config = dict(
    d_model=320,
    n_head=2,
    norm='rmsnorm',
    norm_eps=1e-06,
    positions='rope',
    attn_scale=0.125,
    parallel_block=False,
    init='uniform',
    beta1=0.9,
    decay_shape='linear',
    seq_len=512,
    steps=8823,
)
Each number is 500 + 40 x the weight over its row's rms, rounded and kept within 0 to 999. Layers, rows and columns count from 0. Numbers have three digits each. The size before them is the row's rms in percent of the matrix's.

# layer 5 MLP gate, 832x320, rms 0.106, rows 303-332, columns 0-159
097:576483550483565555501512533481517544419527508556473469476493460485515522563475499472484508513511461535553499456506488501458488548411413539425514467502513533476493564486552570528462557417483464571476473461494576466529492524504487456536505501537530476479484535540484482467506520478420567575504507484473400412450494450496515531504419479492534635531529518550532447537463472426497542537390487476530525419506524562554514530504475496516521454517489452497527522499557526509522468514471579
098:457504492462452461520508508387482484511454389499455526489449506460453541536445500487520502537475478515488489458535491547521424438492477549482481493523491539502516449505509531429527541429509462555500492435502441524444516453512538498526486496484426496511494492396537451586502465469564534500461545442531521489524481443499472515503491511596460518527504498523628545543439473581510508539462597487497535518507532495450563478465512497516494488497626434464461495478485550395491500488466474
102:493484464473505461484582527519551499474530513536568494487478503550520511486473474479471490586519575497566503402496433505527587518510512440551427505485516478472477477527525537543489406398448555576496504534492586486502541442512465494504483451519548496509579475569492553424600537465458592554541509467533493526508527478490496579430490471589547473511472468454500455563449484511458524486473494543462478507554485472484539533450578486535437504488503541542545566498567548494543517534456450
102:516493504460564508508493541518588449471507551450480485502490507499490421542463457555501548483532562491447476454479437447521435432501447529528536541502446500511532503527477519558472460486440444481502504519511467516530431501433497476530543601526476480488467549496541480512541559479404492494478517472517477507482573469454434505464498472472536496545432523507507562488469483507499528545466524492479552430570491476518502488453446526479526627529520533477573540454521481502535423542477515
102:474501541524499512555401506437544535421450543452584512514476495586487436510498549488493543475481534465457541458486576509493441431523427519457466453528533505538480525579554523514559520489432550495482410509554456414588498523472436466541567489484511480546510589483546541514451444498573501462514491562521465527513443482551446472472566471487505464460460468600500485514463578548523524491489487471531478497547468474486492524480545448535437465511528520530528428546524467512507482480527454
098:505475530446542507518516498515558489534541494459504513531486565459452473513488457510451464456492510477446516482587476516504525551527474577502445456493466525547459487509490574466499404400498475495532460523495550555458553494480475427511512469560511537450538501447583586517554502499461440508467518428492473410526558562470513466506549510529553555487455559541434473598457471478474509445468488501463498532526467543538449559507525474487544447529473497492494449501508529459491405501440478
100:489421572465448536474475541441508432506541495500529503528508538509476499493484537571555530551576502511502430474494502474473486438467540510512488507529494504438497507512466534495542509468462519479530515473552483426463419514519494445517512470491449510498498529534533526527520474454567410518460529501566518449518471511525479539447512484568465481533398516444484468534435485561541528530463567467460488551493479469440507540437464474441498481459556443504542502440461493483450495498556424
097:476496487529552514581474476473487502503517522587510489510509478568481422473442548533552470405606444444483492535507473463514492518454533489525476496538489483505442538511450496478517464510447505495488492586551493446513444488481549504447485516535520433552511470458515570526493514504537410561545564492499546482507465520531536505461538491490481570530421489513455463590511511463482584471597510469477518499552466438492493520567500494447534514507489454527582476525483470486492437503515423
098:555511430530525490483504423422448523556518479535489525491593527533495546515460561516498534496545440471506502507463515461513526425482511563487453501467508492498484457519512479490560567558505477501422518472463473478516433499489640485554454565437452520555543496451533429472515563439490479518485508439514506468478485522462545460552477427530531474476522584445460523578426518479576466491561418520504499464503561561521529525551447451506437518513511452504483433450494502516589479529463530
095:554497518559513596479401581490542527493454451474570516507546494474504427534494460432438508542471465451435426537460413540507529531436503506460407491449578450500443539500497526527461555520510518480474520579510528487459503485482465499488560554482550475575501519495496513563512506477498506557468504450467459512510461491465510559460461478566522449475473505502461572499463473467538515486567491560521533456578456460519619470467476502426503507544514431476550464515478524445489460417511468
102:425473545530509475541491478481453478542505569467512470490481500485497573517466464539520550512554568471514446397436542478514434392486463544500457486552534495469600455576445513493437470419479467479531527514523478454505528472449555503530490502472439492589563489495538551449534496437538469565456476520533578529476508539508521407536515536462527501518465485434553507500417462491532528490518524533471540486542472464473503534481524463497498528480472493520499535467527570503489474477509488
097:502552566476494580465588469512528577436517447461508559453536468499505535533542514570456515449617580448525475475493579494495504506539511489454487457552605466519544540501495499492473466519516527539491378543513521495501588526458511532548480529491548508471493508492482563506503422499492508481506532543576457505484428457507535408531498506466493589490479497544519496579493454563476531579485537528502537475494489540475428538465532504468545501514488514547531554531570472551544422454461500
097:535513536474453493480556520502539480506488541554462510504447566504491585491517516618502610468495515478570504443563493492524525468466478545456480501461543530492409449466460444470499521555504556465516523540460470554522458532409437505448462472463576460541544438553498504514451527478448502552453497449453506458467516472477477486548482515483543556517515479505463505585496516550506507555473347553469415510484458454542529597463505498467445538528495402555535454558474482532495470499507510
103:484439493434520465453514435510463524533490526526522481531420484432505485437501480457530495530459539489533508492536439355460438466481480532508440510516520440465492475489520556478411467498470486507467509567483493455536506546492535487566512464499486467521509545526498492517546478502484540431546552474497529469506504484500472494495604540507512454456518489582481513464494451555448496555459433471433467462600467498498495605450512451418500537539447501595548469462549528510457541523502464
099:455518514495530532535498515479482442569486461506531492493510529547583453470506516563469549520559565517463500480523549528422402454433428479493498503490455476540569486496459521462444469479528525544459533545435516531411436499429500536588501463403508556503514538466552547411510527445565476507546524485541533557505517504472492417488503473521539523513476495519446460526473520492507443476500410500479501479542516478497473543483527458561456460484534574534537390481484502468522495542547444
100:537527507523496486408558450516509531369491503460528432500497480557534499549462478397584546501537451466547429506509545522507495513539548487479474472518464480517412530530528445470497463472497510471480562458484546519485447451502537521563503545501532465527520519533468541571544469494527478574518518494522478495448461437517507446514508504541526471477423480499524454530530396457527409512430519512515505487488454463470486543487507422488490488482453485519541559533523541505544415485459457
100:528468520527511526470477498468457546471490493491522463528468556454555483460464578511445507538498556513507503452524554452505475524521498566503512468481426523470472485567494449425498454448508433462458528519474413466482506490502517441535539527484525535571534438583498548513516511479523524511450561496524521582457458512504441469409514425449554447531485487584536517520452512461518515538464472467480491480586546534489540531465554457566547464499476503427562417537500543500497434476516503
106:488451559487488509478504480523477477476546545402464556545522476555483468563483507481551519459528447504510488502593573493587478478511453476459475443580489461444455452563470462532505500530497473484505450516494496507521474416467459487518532524513526508549532619454474516493482491476456463495517476476564509484489477507556439503426467538497423506504456488530536528542459459423546545462484435495475507484448481601441454520486485453565494466479515528579550482477541461548479497508509533
097:504501461507436483522550396469540527444519523540538517486470529493504484504408549511476487532540407453542530521533514440517481461475450478456460473527491563520463515508586490475531557523492535521552463508467478530480529528494659466506598523508502400525567501493570532510505507515530502547517527465446509478471436521508449560607571525495507475453442584561530453522566495518473486477499513445542485573505511457541512557437479475434485438463458475539483521481470461511480495486495512
094:475459511411458516485476522399465509435529443485492472532455478474478480471404532536449482491525574487502522518452586527494490499416562526490510481493473552572524462485501488534486520433465480552520512479556410429471515563509530505486509569457473452538524518504539447543486548415465466527456497523525492547600484512502525567481509464476530471540494460535479516592505508462471561483518527527510504461493451497604505503514472520461524488441557513451498519518494498497471398488456477
095:531491477568522527527476512494502504597516488455563563423442480469523535525504542607501540492577529404528463476521513529443486484480477535519448483517510477460532514561534477572506503495488504505512521545549499541455523526523474506515484541508392421509513490471520528453500604525486471530521573465438518478524501451491505461491463544559444552503418511492566557607511465453487509462504486507534571521517544426532508544477436459516473481472571479531533471445515496448486424470491528
102:469537532463524503510451582435480478449531534520449500469578461494513478524487505513491495417526514495502479476478520418527505522499489637506493497481546441539473453505526556482421532504488456510466480493505530540530506422467595574525514452494489494552485588446535559482517452482457447590498509472498507452522517548523459514467441524528455519414510562516571539493484444478525550507512467509477572537555516516503510520501543451352483523547507496580512478551577562479515494483487435
095:531507487522518504550549541448542549496543491513462457479503542460476519496446451531488528466520520472492484463565503561521428524502532565461466443547448521499479554444468522508504459403498459500442526548608476477527471521498464462466549497466467523516498520490575456482455509472444458518432527502463505455545507501487508521481557432484494571498494491576572542543512485507521555496496408495523517549520478479549533526434481450497500516530492432583565457458512463450576464514437494
101:493471517481484500532527517497507475497497504522492479511486483490457496511458406513507532563518522458498492428436461542493479488495486465487488482530536511577490469482465469471545558504478480530490477523459553560500468404504445517521465522459528427549506465522573515505530542495535563489452526426575461544538472462478536536432462505565494558503433550476454496523563461571498491523557479440525480523574503507513549555499522493539407505511542567486534493540592539511505540516534503
100:508442491557475508502502442540493553455470480547532524509483542412471477519572507435519470516493474531524469506566470456507461484512457508462494536450503505551443522529481507499485504378501508467475511557551573485480492418547516461586579489511532485504551501528467525482483508483541482490454497415485496532479484540523422476523574515525438569553468464531515517476423496480513497557494459485513513516548486478535547574452578500528488443538445479539558541478481429465536459453434501
101:468490484497572512473568538512507459516506490480501550477481525470536475545512496485491531488493415487466459487482502420455577491503428592519450519546542534609470546506428546482453559432488552483556444472483546551435450502508533498535458533469504442503550462503530532501503563500444557512487520461567481506552492524512558573461500434532538474535442514498470504533515554459573509548559458532501472518475520513498488485437561504542494512472528550524475512489557507456435543451455496
098:480447518467488541473439434458500419429501546471507478547468514400497434446444508455533512569494521538526523527568578515508436509398470499465520482528545539502503416567425516476566478418482517452533514542494509498468532421477518477517534500454528509547496509515533528515530502520504462489456558518568515522566483471422521502491522424501521531514487449491584481593470478520533475503459507536539530534511499459505526548434550416540510522434479444531538507540563479412500479449520515
111:510511513498513506539547505505471544487533509497484491460531545509497504482477488530500494507480435504543543452525556522449437535517488535512486508488517444534498494515464487453556472495573465490542450567526569461493470450495504515549490552422490416508573489439429454542597542510519523565513501473480545522426484516456466561495532510568572496533436508515564610577496488520492482530508458479530537550487521512473483562472565457544558462485469495513529499534553457494452417514460537
096:454536554489530410526515483516510558486530433527481491425475492509499486508533525548440504575509466468510470469497366555445433498541486486450564478468475519448499456512584469462508441428493443515438477441522541433531552531501425448521492550520503473616497536589581547467464505474480529509466510464486543505486547476521510572592526495526494531530459490481511537505478539518473481492451455460526528513489526440497527578509490499491453538562436505471594464525486524523417433421452499
100:519402527565534491532464470498468452486526545425507530478528522531470498576409452516481482533489520457523533426561510511512451457490486560477446525478471436578477509485500487534479503428536497486534460491487483444430469509523449458498554511465526505541563511484525463511527499523495501497449498493558533474464478541489450441557530504459552516499494475566474553561467443472568572536449537544412518526483548500536543578524593501470481555479535531503602525517510521502491419465579480
# layer 5 MLP up, 832x320, rms 0.109, rows 303-331, columns 0-159
094:448491534564503571507497525529515475452497539528528522515543459508496527457502475486457555494510494499530544468439449513496540495467513493476486502552566556498445573489491445450529503443507533497505508511511494455541541558528470496509382546480498419528467483524513520492489490493510531454529422455518520509561459545492595489493440451470485456493479520509445544509552504497487502521505464537437496481583496543451541482470465517472461464449560478543505563558500539517459542495521515
095:490516403443491458494585519493498534445475531466468490438486476534468529519519457473555525531477386496523512519496501452509522524451479523464534444533498481535520535557556531575542534492509490492474527518452531503521447484462468516494543505517497486533524412585414502525422552434526540521562570486497498547485465518506442498482449572479507532562547506514495521440464524483427490575484479501504531570469545488500479502475496504508588416519531458570491531537537487483559485496465510
101:473491523443528500434596464511582551487439441498495451580529505501485524478480588559538557449514575485508577546480477484483461500497523427495560527464482512486490452533456540468485427512519526474529436580549474510468514412393530489482526474405513531529463485528512476459463481503496534445501438449557530463467491500483558522585529480558488430518548521462418582480526488508446528552505453561515503450483566527526492461492566447530479515449426536476482513462486485466485519488499491
103:411524536502476541423506471495499547556490530540446513501436462563564465575495502444477501459564520536477485558437506515443377509534427433573525486465553444523481526490422549506510535552450452515492458519545471518444535454547495511514489493548536508501506525516518449585492559484458515532496551522534484446522517503444438575509483471560438568526467504498466461490523493501512414539491466455537505442522471503536517495476514490513528568471620505498480518527547474540455470505411554
105:453398475461545499503470503583546633417501487458499413487551503495513488506506504429449504440518411506518475481453526560485493524491540466489535474490511513490494529517516454476518448548566505466463497467562440486603412491579466542490515490526457531498534488547522512519523520468490509497511481540500478537502492487500445434471548504449500511516521501580471553470489520519501538555527395489531563458412498514445496532485480520546474511507460538470516542511504511494575495458490507
096:463468532461465452389534525502571586529475479451526454559606482500508513587527472452397449518480573478513441502436522534533468503577499533459481518486471500459435513469479445454528460529456512535475496527493512539553537526522594585467498551539451531514497526516488491544553462496546527475491489540515481468511508560529516543461520469424518513529512528525504460570517527499453554553410539545491498510502538524591517490516469508509418461513511495471522522528544513512487521490473501
095:503451497588577504475533530500474435537521548470557525465504458400526453504516505518461458444462520493497457482382446508502467546456455505475516456513481432513543499487499508518495583500456558508517578506501412588511494479517423545512518547532539488504520575524468561454530456486478552499464477551488445473489559464520577483459432438464532463503528520495522503454472491547563477513477531503516521501501471514456576543510509495508478493538468480503493395553444466510469460557531535
095:476452507477497482439518484483379457536486484447584497582535524489499495476449518484458573507456417466457480512463542508565507447497505477488480482479411499515487547544579495533539502502513485452517508547483492460517450498473543537490485547521559516512550544438504517556493512488520549549489524523571572517494544466564543533483495571418472462504532454528504497458491433448559477589502436539484573497538442500519477473534513530524481475507510503444581523539451525502486523536448510
097:537485458486481541607525537517517466453494479515481418564500567568492471474437569474470530616618545515456512492449516491478510470476464541535454525456492522491506564433477593597534487515451521485529489457501447472423463513496510432435526527534493509481443507535492473511482495466439536481467548540562485541577449479446576523440512484504453473499481505444531543549534496503439542473566534457526513531508509505510549468463461439478516493541475430484495527513512518550502544521422514
090:419512552454469495505447493503506497535466550534506525469541468440473553604505445549539404550480524522566471508551550501520500483416458522487441496542491452505508519470520485441528587506463508518486556537575536445536451556512514473553462476463456442474490503541566473521453471429513497486546470560578435528554471451504497485550465543492502578533460474472504488498486499482527474475451496476460529517494428486492522518501524486472449520432557459526474535513454474508491467517554536
107:494505493530389557490518529437449441488519433509510472549513448416572506514501494488451529549519425433538542535542488472554502473561538550536546519428470440494580568492523481423453518482515527596559563437493516465571447540494447474469533482516512526461499484497481458584464566483457575507547518512513476480528478441455497573461444532502504494497501498542517477523530498525505505514536535474472504552441491506541530477578498457438483553471541505515499505513466473522492495559469516
094:478542510443554489507522496502478504451524500525499517476510486563494532486526488527494528569566482506591514541453525523453552424462467549518480455462526481504467476540446488559437501450396477519480525477495561484503572480523498633459492492541523479493484399511520536529526533444528454503558565587439462493527452463525432465538483491441416544527508503563448479518491466440545444525487452529514448524482588537492488527549417520437432480483649546527490494550423501556501500448500474
093:424489520491495492520490457468468498529556492466494392545544537490573437450480553490565459429398458478498511536535585506468551463475542474470528508503477500501546476479487527479552515443538488471540602511454442454510512446555491498486489473409509468402512518483534438536477442446493457487505482558509493530526522492488528480508480530510544456478498471500522569526488510474472545454518585462574571482486544548525417477429597507549503439487447431507465539510524505538540540530527544
106:460507556481527493473468454450467565466428515489477567504489440472552516480587490584533418495496531554498471478529519468547444452440526520503459451477480573465465473497525555515508512477432555469539558529497515467493528487494601486510525446562512473498415510443411552465507513491561505544498429483492491588514456500438552494535543518456408516469441456536535454487506526507442487467488533497462519481480479531524518489482474514525525493519549441448517501483486455466493474483479459
097:517497471578463537511470531437439511532492490472489495465436499475505485525511557482474484546459473528464432547449525490525504490499500486539492504556557506554524422550476511495519468541482465432521467496486413561410566494497534480490520471495482491502518496531530546554514484497538495499542413537503500456513455558457452503519463454506422431488545518550508529515513582473498448544572518405571518449463513443535450456496547509521476467465446519502539504524559410487560497521565478
096:529511411556516519574616529556497514473445520512554520527494471480416547470508432487503438516441468562545490494505520492513497509506567511466421475470438550430470560529440454540440481503477531516517484613485524491521529510541483533554503419391494508495501508536516479453494549419462503509536465498461519440479503482439469551495474499544503475549481567516441492483496476548600503469450437557502490523521591495518515449480521467517478471502473489547525586443449477496535534515567513
100:516520494586465540575462535463541495535415542536554481491479473462574408554472448532520605451513544459490515477456481529535537470483501487560477519541468470489592530488464499577522486464569453470484469500510518478484492483501546555561550531451521493485502489433510523473481534462477510526482458508469571447546438530479521452523544536494526497465500501479597497499555522488501515488486498531465499485481497478480477439475442489516465542466511475482492587491475500476502511534532536
108:475549497498458525512500508468513447550428505440515481519483454437513551540533530519464483486421531554508494568511470488528511487471495528557500495488426518449507523477434486486501560552417532454518579459482486587488460491524528500414454495527487448452491472531494500536493426492454502491494535528527478468485524542483485512505553564460493581525470487526474540503545390489531533434453550567493494502508511534450516500420477491490456493509503484454467408518499492524477546531557502
096:545512489466488481488521479420571564485579447551527469512465461467525489534477597531484497444542484489543506474455433455500416455427453489569477545468521509488525512532483471453519554497514504438552541573455500487551453581530537417581530496456512434510530467558574572474564430527527503544506455477510553548477430472494510562564508506545529524516491526487460500454572460503525504510518575491536518525532556517457557470473473504439491481550491490549485520505466508529435528540509504
089:523469526564534524462504475433525491503488512463572483507482519498507450541493553421469492458606500514448487405521561470524477448534465521495483495488495449556562519506466513501569516474462510521482476522399516429476518498512509441480516493526525472490486497485468492479582521435496502525485481461499523542467459503530466537600494584551550446528463479541553470498489499446436494537467473535486502563493520530488456482535499520469581442507555505497553545485444461420512550462424554
090:484554533490456539475479476456539449466513485558484497475470522566480491564512437492539485466501466551487538550509483443546532503498525415478550519489481537546433520508490465512522515487537506526487463475495506487440504502478427472518474465548534494490473466545465511434497491555485570390459456499588444546476568538586502503582470511488516499489545527494484479549478483505478532527469470463473513486476471519510428407492618528522538570505524557460503538548526577508484545484495482
100:498481441500418466517536464566573495449477471493523535533500521478521534515533538444503538592408417500485544530527482565526444547513543546500485494466491576413566473527458514556496504505491507489512561434547476480505544537518489439469491514475496496519495467526434470572423458512433570500478443533505467531549484480454504544472539491441518512516604429556482466489497502532501483530455513470513458503538527513531583515514525543517552491549440550493437561506488506415458530512547490
090:552491575539462496472503423570449493526491512528443469513494506480475441543584468441568484471451581512490494513544505462421487465513515492515571496538547549466479439538507582532465513480552442501519509494439492488515514505444491415508538482511529500501563552502506492498488494564488491482530507434517467525505501435528441440488513551487578438473519432526468431506484559539547435487546516413563507477512522555465414521505484506540570454460496556448404552468535509529473486485557553
099:446563476553487550590494495492454494502507514490519478448531475544489464508464532575522610527474563542552551533539515449498545492454531479521522493408527499503454497547523482466538499469584442434544528479485418459497531496483554521497469455597480476433430489551486452525471450536513428556452504519447483478512504428518503454532536546554479422473502436556484502484512533454488508444470484543533529482516456549524420479540518486520519504482510447470483519443504490524515505504482487
100:546528534494517443473511518493493509518472490480488495561497496488504478553499521470480560469559553496456453496481462561495508496497542484527522538466472425431491498522487500456470558532494509528536531389524574469523506489486543526444461469499489490526433438480539544467527504461512572419501539463469562519493523577535493591507487492568434508552534482467507453491476497477501500501473498463513425458472504437510533536463448497564503545487498504468536470526439538494529534444509495
103:518492434500486545468445511517437441487479510462507463496475387454524501479491508543492590436507573493559503449551548510532503428521469452510449524505613505493411519514524506504457430511439525537501512515491477474485581493475452491421436455519503570475492510497535434441482439557512484533465442462444506480544508585482495432488471452428494520415468519474526492509530514466442470513496514523481549551498485569497517493515484473523493540410493451519459349521542533489507499564542531
097:449437494471483520505452447505475452413497507468470427512463540437463515419472460472498580508444535513477491517510493482478454452461513477377519479510479519525536373484456496511552455352493502483480573567497479482514552513476455503495510499459524499516433460483560523442523435539457478500447517513531534490520467490476460467459548494499511502488483471493578543542468496502521497462519489534524484534529519472480548421474507480487516489452494445461540529562482556433557467485503473
115:520439605512425491455538457533500495470560500495444515465550489501441516488506474444525459577435437521528463478586535569437480570513530523543490458471445459491506497536522526469525582466494457485522511601472555506510497450536533459552483528427490464524537481478478517495576558430525386475448461496470499510437511452428482498504483570557593504467473410526539474517472429573484488522515420457539575491525520477524518513470491510453519488443456413525509497489520494487484470479453510
092:522557489515449456536521514471446497496483501505503498451478544488514540466495555526475576465504532510502435508493502490438433386485573470558492464509566497447474534524517512506536439460479489517462437506452475502464461544517586461498448481519439540602536416531496496502453555443507431493486505484492547506550533536513543511487533522539483561500501444582501462477547500560502507580494461485538528498478527471529426488505511473559476482453454476492463521506485462512540502475505504
# layer 5 MLP down (transposed), 832x320, rms 0.0982, rows 303-331, columns 0-159
095:545517506421524527488495493486488537443530488514518490560476560464491561491530518496507448489455496564482531555510491441482497463490458457484503565431510481505472499513545518576548546509481545464545439488479487512467470495503554507472607453455435511509558544410407437586516527496487479509490468609477546433508496505464422510477592500567447419481496514553538507519569481542501494472485485514584520467462484532484536516487583503415508574541473493457502472472426452505495415500479490
093:519549453577549506481442560523446409498511491507493515508456461486504492471535498480449473417510509523491478530422455461438488453548598500536516507474515523496457527471481515492542509536540492479496445488525476464438502555488513493511408460500511581497485564468535485460540457440393459437484488495521538466502463492499632530537506491482486467563568526511511487483488544491534598439503481460467500500511428509448488509460554567450503530525475526442546501591501453482452479485530567
091:474504479455547455517500450538492575464474584486618502542522551541592488515544499446536516540479485439492518506542474516488506551511437470469492500522470501491490522484489520477497476509470597457499492474513550488505439532506486480521495473522505567485514492488536483492473489439448439516521526544492472490478472451556531424467473452477509542482456472464452485496458507485511517431479532494498391518514507520461454507498441394484600456486511546518493570417503507472459517514518489
088:481469494555447504502500506545467486460554545508525443503570508494527518477503484560497512515480556442494413498414440475528476498473553484485558517487487497507517535498514426505520478536529495524539435458526485475576509495496560472479452485468459544470594508465541527550566445488537571430505536470488607532545534489537522466433493513515600520471594485468532492466504456484496574457541444432416500479495518526491503474548467614464524501465449552455486553536480487476526539457513522
104:524507514479529436468515533450518535550454448506496526488428515566469473534551416500520533471436570448439546551532574484413535457467544501477629507619511519483524437487560566516507518512503503516442525567469461466439541497531506427524573548519513569514526485454538513516458500528530495441519524450529554535514530502477506468518549432460478558508476524489383488489500517534478439557529581509472477515480475424550506503530552489523444443435492548520516468489501482525506493462463463
090:503505478495561580527608499512471499446513454505545484426427463436498475495510541529503522495518430521438514507592470491504555529493466533490450511494521445495425515542539503528535484540567469534505468454497405503458454451516520549476511425480499543434468492474483543509464509469458510571497440442511434480342482493530470460528484532517480492527570558504506513523451458538577592507513547476487475549481484470502468453457456498503543539523412561482521448500482560490574497594505451
095:500553475493506512584540501487485490473515457455502500474483508551455507463506441498538557471469490509461589478547539482536560451487541471469421467546537504504502485532470496369505512507523404463508488432450545490484498487481576402466481431469507493534479461412557530493507493547426480492547488471494454469493501508483496449508449552508543501484529546487507517525459459533524505467513503526460410517481517524519512482496532483497522527420465548530463584460458446453553547491497495
087:520539524426427521441520515568441530517506497516385548488470524573503470522579473543507464444527478507474465476501589498510515578487492445497480470483500587487496527533494464494571506468422546493485541549517451534497503491501486480531525535526473504512530499556497489448584488451468443513576476459525531478488546475503486439477533505479501551477489519515489516507532510487483456417501486462466486479571529496540510478549428413504545594519468457489527470484494515460573470490535494
092:527448526497480476519509502529456519510515460553427467506562438506467484507512442486539561421472530437436532443523550495451454503502558520526472511518441471446522389511490527519469478458553510504488515499477573556478597505509551546504495492466524467503513464558457525496516471433440544557543493495515411430585527464441534487557525533489642491445543446494453510470477564518507459516459520571544516455531483456437528501510564441521477451524480543443538512415526518465495496497495466
087:518548462509548491496497456440535547546491469471486528533439494479496483515478489462518467450529534504472487529424450480573394491494485502468527457505508502552523451467468519574534534496515497433468499538489554496514514530520483469502482508549490519526503493456427464481503489524471516484538543483510463528488494515447557536425543496439539515455515608471462510468495548523554537621514508531554542497542439452483538420532487561490490479512556555449498503526517465483466541455502460
096:471472500498497491471489500498495520464476501459469536555486555487493462507502497478449505578472521523600476540478464494492488508460527493492483486497531515525534500463483497471480516492469528467477506498506485514505542528506490490496536466520448518524595489484443516469517501334575519580518459499510501485527521521513453591593536520505500521488550481494555419499471467508524496458488548461450485503532529533553587561495420416511482591400536492479553504515513479514557469442511454
091:480530469556553510532443476549548548467505472522498431423473467421455529445483502524464457421443493556479486578552481476518465530520534503516490416516481563434543452501545538454458475492494555484535432538458470486499499508476512474469534480482419556539444575447520511567495456509533541490461425420452560516483473440489546498433563490523512534540491563502539510508499501520489576479512484486530568431520440493477541580490552459473455546471480481444506480482506442456545557487486466
102:477490501437466537437530536488464484581465529558476538509516535506459390541532472516479484520548507511524491492535482574523495508596530546480522507545505454531494432520475486548513445478491508477406554504501539515532500543512517510507547526468539434497486532491426538387538421526485507528495491477476506546563573520499506533499505477391522579500595532457467490454467507491506458567472432558493498481507530437538551507623482481597505509458480430488465445487589499480481485531453411
107:456452565473457463526516487498514450441563473446493537482543499557511501425464503483441535469490567491469486547448434532486519476514491492501440486504556499521449484487559613567554507507532516430464482516522509472452494502425474510495493525452461560519527553521537444554522498467438536471508514517417519452481495539517561532402500466553568492487543484535536530473582424546500504519526478445572509517439477511495474534490472465487477553533471546552579526543477456430513546461453464
104:495513541451526428491490394504510448475468474519501460504550459510483547445464465499545516467455513469602468545538482564522465512554499518433535416492484492462530500457561461471515464523497515527483498517499536446557471562518503477452471429465498552489475546539541497525504498439447519447484493521474435491500452518528516538487527477423605503479533416435525495506521484534537517468555442517485542587614542530542471551436512516453535536536440462519499504425480464480468444493514496
093:468506524483509490497493472537553552491504505451542490452516535558497496517575460486544465501514503487559451538480444502507506508504564426506475547476488422576510525499581521469580508484605520480533534450504472447542551494504504510482435479533524433516531459454478512570464536511504503495580424504567416554465524470524512625532531556555534565505459461523477464517527487486458547516559521467481462465433505542503528523477498483534475510495443602579486533526503504512491525541481575
099:529499502435448491423506537500436512529505405524438484622549461459463501520517398567578519532531543495510441438613522508522460376479569448486525462493477518485524563488426487504503556475495472513490490576497563497452506527505537497490549533518470482523457500468537549498364532452508565484520544494460515463534523495417492553519537565491541493494545520479565504539499526494520490530473514349496511510454534510490507522468493474517533504511480441513532518461489543525480488429529575
100:468483442500547549445476532479485537540464458514561534562479515439579490528559503504519532522515528495620531547478475509482504517541503562506471507493502491511467502504464512476495496520561608543482499439434494442486525499501422506549502539397522387509541553494449555508593482542445462512506495436456473506506516436537487554479498466498580526562586480473523552526567522487509554491498568447527470437563512475532582464538512481515447571396458424460494521503525499519506478559462510
115:411496477452489468566489476504514509415499463516486481452517478426505576418489510439503497470430487480520500494524524424595463523429463503519545499435507459454451473539537507503472512572484514511594451530512505491489536541507460562514464509530441438522525462470527526641499577459415507456543507488556407440511492498460521548503466495639457494457493478568472487447542487521494475490542471530522457491464524452496568466437517416440522512537481495509507490512431474538525508522457474
088:546560519510492422486511527570493514480464469499448462509504488488457411484520496491477467537478606511635477490558419541477503532599489504476548529531506554521489535487551531486437460509515461491542400510490543546497525508570574481460454508407484532548530497495497526509533458454503530444510512500521508502521566470381564531492505528477489553519524524457531467513522466511499488511525541487517558509440424520506494443485458606483426509485465572458486519481603464506441479437445498
097:438490505563520487449512515476454543486504470533450447465540506457479483479490503504433449491497530433486544489450488601479502547550454463485487488532496512543514494467467468432542518505522503478416494525479475468480512540505527553433514495437494491543474519466553412410516373487553503511476506522488479585486490554467528487539504472374567463474548518406509530508510525478464484468532508499506510484522486485469483464517531475478502489518448459491468508485572449450532420542472474
091:508498521421507517482530509496564556475492468509524501476443533424446502468439505505461502403488500494471605502477532567461476511489507533486420521541487500474547435535487488478534544518534456472529491496420514565450522551507526526508501532537471514519520461515503493487469535547442514560540500441541520539425540514377484428482529464544596559525505515513446482507546490507456477521542491507521466459558519415489494498469494487488542460557492413529477549537505529468558564503513529
165:529515498540501505493485506503467518581546502529483517499494519509510361583482512499513500500570521480458515517492497578481503492546514520492524512575468524516528493426488490507476482412483510486362575551541526517499465471439504515525516504464554514501481497487484525384478310503498490505465503499452499513492544531466530500492510484354488489490511503388509522512464516436489499540537496526493492504501466490505511488659496539573515462513501491498513514499666490508488505496486505
101:527569518503510515484555524487470457525468534487525522505506559521559464522509488381531481538485492514478504556418471522492449489498437431464492434566519527523516449517504498463508503476524453562489556536477511534478482469459449470505469539424498478484505510492537545478523491481636542454497491509539511546511412477517461550499471459470496530425492521442453576523461473493478489532558552523507485524461498469486542523485497488508489496487542586549447509491587561477488473506512464
105:439515548519433490489520495482507496568420507524537550548522445480502470533533421525521486510501514438502600465509572560448448509534506542468523539588455531449498503564600488410562534498512523480496492467509458497457522509572499461543457529511570525547469569592447490409456551495475531467486500528524510521482481540520438462525545505471527525515515495455481513475512472569409536431519573521481452512519576514499498473440473413531445449532480527494511438436557537521506505452518455
097:517491518513496535536475529539421505457522463507469534526487508476452533459434472517421468549532559511437435498479473496458502490532533437477470511498482519491526464514485480461544498461509516441516446570506539495531555543502568456484510511400448456628541497501464507468498481508468535511509592451494497607451486514514440508500448500511533452556575541491520488555511413502484511543479550509590496470437469475512541538495475602490543468515504468420464537434488509580467542483493483
124:546488528550523560486506519571505473570468500422525539500460466480528430418479440499513533508450536521543484495480513531459472465534528529439498549577488550519440491424479423509467476566479514443403542543497518488536446507549483530528495425480587497494546497509447492491475396512495487499498494527402486497521484592521481530470463495376509445497504465474475483452498508564491490585479480547524514520486438476553529495579535522497539481438491446504455462514558431484490494478469516
108:522475535492504510494564526559505457573486561435453535442543521574530460503511470518448502490541476539516509518505524481492452520557518509587540543538539481518452480475505464483544501459496461479498479570549499515541426416545540528522451501460507483557556473489509487499593481455521515467486539511468477497489551506446453585490534502461573520552558519566502520521531440557516500425506446460547535521462502557523623480432504499609559462510478538536554470506504507476501494459427474
110:492491445497504477514466522502513488565443556503525557507533510519492437546517440438510475514510517532495559558528556457484520520576448640556479507466476508505492434512550489528532548431475454513439563474487540550507566509476491548546440549549493454463461500553511474477486484525525502438420523520524442527505567510490438453480436521466501506469521525535542556564531577573477477491446520603462488456504442551475509499621494527544510468560562534492529519463563538538513450548494508